python train.py --norm_eps=1e-05 --rope_fraction=1.0 --tie_word_embeddings=true --beta2=0.98 --batch_tokens=[32768, 65536, 98304]
Each number is 50 + 15 x the weight over the matrix's rms, rounded and kept within 0 to 99. Layers, rows and columns count from 0.

# layer 11 attention query, 448x448, rms 0.0213, rows 265-315, columns 256-319
62 40 46 44 42 59 49 46 43 38 62 38 52 30 62 49 68 47 91 59 40 49 48 51 60 39 72 35 67 53 93 73 56 35 50 45 22 51 48 52 70 42 37 61 61 59 30 50 79 48 51 59 44 51 46 39 37 44 51 58 43 64 71 50
56 52 46 55 55 48 54 51 51 38 57 43 69 45 65 38 65 43 68 74 47 40 42 40 55 49 83 39 56 46 56 35 54 41 42 39 35 42 52 51 74 33 39 58 50 72 42 56 52 47 39 46 63 57 55 39 30 53 45 75 47 80 77 52
47 57 49 66 49 45 34 51 46 46 62 42 70 35 33 37 64 47 73 78 42 45 43 42 63 37 58 34 60 39 57 52 35 53 58 35 42 62 52 48 72 25 32 54 42 84 46 65 40 11 27 50 60 48 41 47 36 47 46 79 41 84 57 63
51 45 48 47 50 49 52 35 60 62 45 41 48 52 47 41 38 55 41 43 58 33 71 54 37 69 45 51 32 65 30 78 51 44 56 46 45 41 49 42 50 73 56 39 45 42 58 62 56 69 60 60 54 48 77 46 58 45 40 31 71 37 42 51
35 50 56 52 52 54 31 42 43 52 46 57 48 41 55 52 43 58 26 73 47 47 45 25 58 66 74 62 52 14 65 68 52 49 23 48 63 32 51 55 65 58 44 43 42 56 51 75 48 47 25 60 60 56 62 60 43 39 44 53 44 87 50 73
60 37 65 44 41 42 37 26 31 38 54 52 68 37 63 59 41 54 71 90 44 64 38 27 53 29 75 60 50 62 61 44 69 39 41 31 37 45 46 58 62 55 46 39 44 52 23 63 59 37 40 60 42 42 61 38 54 36 51 54 39 66 60 53
40 72 71 62 46 15 67 57 13 37 37 71 68 69 50 48 37 35 23 68 33 48 47 32 64 64 73 64 75 08 48 37 53 50 11 61 64 37 47 65 36 62 36 37 39 57 54 71 51 58 59 29 41 52 85 62 35 55 55 56 57 56 25 56
15 31 66 39 34 45 40 50 37 41 69 75 51 00 51 84 64 47 63 55 03 04 48 48 56 53 84 76 24 55 42 06 15 62 51 68 53 19 62 49 93 22 64 58 36 42 21 43 47 14 41 24 64 74 30 11 13 61 62 35 33 99 35 64
50 17 48 75 60 37 34 44 63 65 49 85 57 43 66 66 30 28 47 56 27 32 68 54 91 33 45 66 43 52 71 47 64 70 15 51 67 50 66 51 65 36 54 69 43 61 78 62 51 48 55 36 83 37 19 57 44 43 64 49 30 64 47 46
66 67 70 47 47 49 53 37 63 42 58 52 70 67 41 72 69 40 47 55 76 69 30 39 11 44 31 75 44 99 36 69 32 99 70 47 81 39 05 40 43 42 82 61 49 54 36 53 65 75 69 37 43 53 18 46 24 61 61 82 77 64 42 64
69 70 12 44 78 32 50 38 39 40 69 36 66 53 74 70 59 56 53 68 56 36 61 34 41 24 38 40 63 44 31 61 46 69 74 24 56 52 54 17 10 77 66 16 71 33 75 48 99 52 76 60 40 48 68 69 80 87 67 34 99 31 24 48
30 34 63 78 59 68 42 57 40 15 59 17 76 57 25 52 66 49 83 25 32 54 26 66 37 14 78 61 77 76 49 72 58 86 53 45 41 52 62 26 28 44 63 73 62 54 99 51 21 58 33 58 55 40 65 41 89 59 85 64 35 43 65 48
58 37 29 41 74 32 26 38 50 69 62 64 65 65 55 51 36 26 36 82 64 78 49 78 61 54 21 65 62 43 61 35 39 49 47 54 54 33 57 63 69 52 18 37 23 35 53 44 43 42 56 66 67 51 40 57 58 85 51 43 14 39 87 53
66 42 25 20 25 53 28 30 78 55 21 67 32 41 60 81 47 57 34 54 15 60 37 43 99 52 41 60 58 72 51 22 65 72 42 34 33 50 35 08 54 31 70 45 43 58 46 47 69 80 49 55 57 53 67 46 71 18 32 55 36 45 61 46
10 62 63 27 39 32 38 33 23 20 46 71 75 45 50 36 31 50 35 06 57 60 52 43 58 68 46 00 69 12 18 69 43 30 43 61 42 30 49 43 43 42 37 45 38 26 46 63 99 69 39 60 66 64 88 34 19 29 67 12 54 80 69 74
50 44 66 62 21 41 99 31 41 06 39 55 99 73 29 43 25 26 83 35 37 51 50 98 87 59 49 96 50 88 08 34 55 22 36 42 37 49 38 52 53 50 08 58 39 66 75 41 53 17 46 83 41 63 72 28 40 55 25 63 42 33 38 67
76 26 64 12 68 21 47 71 54 75 98 15 64 83 42 57 51 76 32 61 60 45 62 68 58 45 66 26 57 47 59 11 56 21 75 32 16 61 15 56 65 71 24 32 68 15 46 54 06 46 56 62 27 52 49 28 80 36 29 43 17 66 51 49
43 52 35 36 44 72 50 50 19 45 75 64 83 01 52 78 81 75 65 26 56 59 61 51 10 63 52 36 45 75 72 57 92 43 90 24 19 64 49 35 65 24 99 66 44 33 41 36 29 70 54 60 59 56 34 19 59 66 51 82 22 36 25 49
65 37 66 42 54 68 22 26 35 73 08 74 52 53 49 64 43 84 51 99 37 70 39 42 40 52 38 67 00 54 69 66 64 57 50 44 58 63 61 79 25 52 35 31 41 46 43 50 65 99 49 27 54 55 39 85 55 49 57 38 79 20 45 62
66 75 55 99 46 55 56 42 28 50 57 47 43 61 52 76 77 40 53 16 51 40 60 44 94 48 78 54 12 61 53 14 52 68 68 55 35 77 51 48 43 50 31 51 53 57 13 05 66 39 64 69 74 45 50 73 49 26 30 47 57 53 31 24
55 32 62 25 38 43 58 20 48 38 38 68 71 54 08 49 41 33 23 58 36 49 32 48 15 52 44 57 23 61 55 72 14 58 69 50 26 39 35 59 50 35 34 33 38 50 47 58 42 61 13 61 50 81 36 36 30 78 43 71 51 10 34 73
54 32 41 21 21 51 08 66 54 58 50 55 68 54 41 56 46 62 42 25 31 68 54 47 80 56 54 29 51 68 64 25 53 77 69 44 35 45 33 50 48 51 53 99 74 45 64 22 28 67 68 25 66 53 58 94 64 17 29 82 38 58 29 35
60 00 66 56 16 55 31 37 55 75 37 33 63 57 27 14 15 58 59 64 39 60 48 43 56 59 44 24 00 23 32 57 88 50 64 99 13 43 50 63 67 10 39 59 52 22 52 71 42 79 32 63 60 59 33 00 64 46 58 25 78 75 07 29
42 41 46 39 65 59 47 54 47 50 46 56 62 57 53 41 51 73 54 44 68 56 86 42 57 50 53 51 53 51 35 59 62 51 45 56 47 55 38 54 64 38 65 69 58 53 29 46 24 43 43 59 47 49 60 48 56 63 45 26 35 45 59 41
57 54 43 68 34 49 50 60 55 56 61 60 33 40 51 55 55 27 48 45 37 41 47 61 48 49 48 62 43 59 63 47 44 48 43 65 62 49 58 41 37 52 57 51 52 40 58 69 57 58 58 58 46 46 74 71 46 36 40 41 74 49 48 52
56 60 55 53 59 42 59 50 55 43 66 60 46 72 52 63 60 64 52 36 73 50 67 44 41 38 33 61 47 61 48 31 56 60 59 42 49 57 51 49 58 43 55 50 58 49 37 37 42 65 65 61 48 49 56 58 45 51 43 24 50 42 52 45
58 69 53 57 54 49 64 57 56 55 63 63 34 48 49 70 48 23 55 38 50 52 68 51 60 55 37 54 34 61 54 45 41 70 69 50 60 45 62 47 44 47 62 32 48 51 58 45 44 69 46 56 48 48 58 70 55 38 53 43 64 45 48 41
54 59 42 53 32 45 53 40 45 68 49 55 56 43 59 52 45 21 61 64 54 67 37 42 68 56 60 42 51 65 63 77 36 53 55 48 51 36 59 47 54 63 55 19 37 37 62 56 55 47 52 40 43 48 44 49 55 31 68 80 50 62 49 43
51 61 55 52 73 54 54 70 59 39 55 46 54 51 43 63 47 56 23 22 58 42 62 53 36 37 38 62 49 38 58 25 64 48 50 53 52 55 44 46 24 43 46 63 62 54 57 41 47 56 48 57 59 48 51 77 57 56 33 22 55 33 54 60
43 58 54 43 20 44 48 37 41 41 58 56 56 41 52 64 61 25 64 77 43 44 40 42 79 56 67 45 47 46 55 59 40 47 53 46 48 40 56 53 56 52 31 45 31 54 63 57 69 38 49 42 43 51 53 41 30 43 64 69 41 68 55 50
44 45 54 37 30 53 34 51 39 45 64 53 42 41 50 41 60 40 79 77 32 52 50 53 61 60 70 22 56 47 75 78 43 33 42 46 48 42 49 47 71 45 42 48 50 61 40 47 51 38 48 46 58 54 36 27 35 44 61 67 43 56 69 46
47 37 49 36 41 54 40 53 51 47 56 45 48 44 56 45 62 52 67 85 30 56 44 61 51 41 61 36 47 49 56 53 47 48 48 42 60 54 53 43 58 38 30 49 50 67 31 41 46 26 48 46 65 40 44 45 44 48 61 66 41 59 67 32
45 49 60 60 59 46 56 56 59 48 44 43 51 35 56 51 42 41 50 30 61 36 54 54 38 50 66 59 77 45 58 51 73 36 51 63 36 58 57 59 32 62 30 72 57 51 63 68 62 68 56 61 52 51 58 75 57 40 33 41 59 34 61 55
47 55 46 41 52 37 49 58 67 40 49 45 40 40 51 35 46 74 68 55 56 39 47 52 28 53 45 49 53 46 47 48 65 41 49 47 40 58 56 65 53 62 36 57 63 71 40 34 48 52 57 58 48 48 68 45 53 31 46 43 61 49 69 57
40 35 48 34 50 46 35 60 50 56 47 66 59 46 48 29 40 48 74 83 39 45 70 50 14 43 46 47 40 42 35 69 52 34 62 55 53 60 35 46 36 66 56 35 50 39 56 43 46 36 45 75 35 45 57 58 64 35 36 48 59 66 75 30
55 52 34 62 42 50 64 66 59 60 53 65 39 69 24 41 45 31 29 33 53 49 55 74 62 59 13 56 45 62 30 45 27 73 25 60 60 47 57 43 73 47 80 42 41 59 65 45 29 44 33 43 55 48 47 45 33 82 73 41 70 49 25 47
63 38 21 46 44 32 51 55 65 42 66 69 45 71 47 20 23 47 45 69 31 39 52 42 30 43 44 42 29 60 21 34 54 59 41 46 48 62 51 56 65 54 62 14 55 68 33 60 46 54 36 44 73 60 61 50 51 59 66 54 57 51 45 49
38 54 59 63 52 44 66 32 55 34 32 49 79 44 40 54 62 48 80 43 62 30 42 60 41 59 71 12 56 71 54 59 69 31 54 55 33 57 53 43 40 62 43 65 73 21 58 35 78 69 59 44 52 63 48 50 54 35 39 37 55 31 73 37
45 48 43 66 23 44 58 86 52 38 47 34 26 44 37 11 49 20 38 45 48 21 53 68 67 60 89 39 60 36 32 24 36 59 43 59 60 42 36 60 64 30 61 63 64 77 36 69 54 39 21 51 52 49 25 64 25 59 67 61 38 59 63 45
71 75 59 42 50 25 60 50 51 14 35 50 89 34 25 55 72 34 70 49 45 21 39 54 28 57 58 69 35 65 91 50 50 46 54 46 39 49 35 56 34 60 18 38 51 59 50 34 72 71 72 45 46 52 64 71 51 66 36 41 68 29 41 50
37 48 43 72 46 33 68 62 65 66 54 56 29 32 44 23 55 60 57 46 60 34 82 55 14 85 55 41 00 58 52 40 73 62 44 67 54 32 50 74 55 27 54 62 54 62 56 13 40 72 47 34 63 88 57 35 91 28 67 37 73 59 24 54
25 40 56 56 47 59 31 00 46 50 63 59 56 32 45 45 61 25 75 25 69 46 21 22 50 58 35 61 51 64 74 52 64 65 09 41 50 33 29 62 71 72 05 10 51 40 36 25 79 28 29 88 43 41 54 45 60 45 49 89 39 54 27 29
56 24 60 64 69 67 52 47 25 14 55 60 45 39 36 59 53 55 62 78 13 70 42 34 46 46 60 59 75 19 33 46 79 68 47 90 65 52 39 43 43 66 13 31 35 45 53 89 90 74 33 49 59 36 54 54 57 46 76 57 66 13 90 70
38 50 24 78 28 74 27 24 43 51 44 53 84 62 45 50 35 49 85 53 76 58 25 09 26 55 90 40 55 62 56 92 39 49 28 26 47 37 53 62 40 66 62 21 58 30 60 42 85 37 29 21 48 75 67 50 33 53 77 70 05 99 45 37
45 44 46 59 49 31 30 05 24 58 82 39 19 87 70 67 38 18 31 29 61 75 44 69 45 11 56 68 38 58 43 60 50 43 50 59 46 47 56 77 45 55 39 59 30 34 39 61 19 59 67 73 38 40 50 56 45 33 52 57 98 23 67 51
13 64 61 61 21 37 51 38 56 52 44 37 69 66 49 48 58 62 59 32 71 52 49 57 47 38 67 59 64 61 38 54 44 24 81 58 33 29 43 55 54 25 51 65 41 98 83 40 50 16 45 21 74 53 59 77 65 58 31 99 63 37 50 48
45 68 19 40 49 55 57 69 42 72 47 83 83 43 36 62 75 24 47 07 45 42 55 65 59 33 73 50 58 22 00 51 76 58 53 60 18 16 15 38 40 69 75 61 48 80 52 73 58 11 29 38 69 95 36 68 67 53 69 66 46 48 79 34
52 79 40 32 41 47 14 23 33 61 69 50 85 56 49 77 58 48 52 79 52 50 39 46 95 90 43 34 31 82 78 82 61 34 42 59 47 62 36 34 26 67 48 32 45 53 62 27 46 59 82 53 58 35 59 81 56 58 59 53 52 69 38 29
77 19 39 52 55 45 85 32 30 58 49 58 57 43 42 52 25 45 43 38 19 52 50 47 60 42 44 74 21 50 78 45 78 48 60 20 68 55 39 33 67 50 39 68 57 26 65 59 34 02 43 66 46 71 26 23 83 82 54 16 69 76 79 75
41 53 48 71 50 93 74 72 51 35 25 97 40 43 00 56 51 02 28 49 39 44 17 41 87 68 79 66 66 34 29 75 40 45 40 37 21 49 61 45 73 35 41 35 56 65 78 52 45 36 45 23 61 32 29 15 34 28 51 82 38 48 21 95
67 75 46 64 61 50 41 45 20 50 00 40 78 28 64 29 43 38 97 62 72 84 31 25 39 58 54 34 40 55 54 37 56 58 28 56 56 32 53 73 49 43 39 41 53 48 24 63 74 20 36 31 32 67 41 68 28 34 60 58 62 43 50 38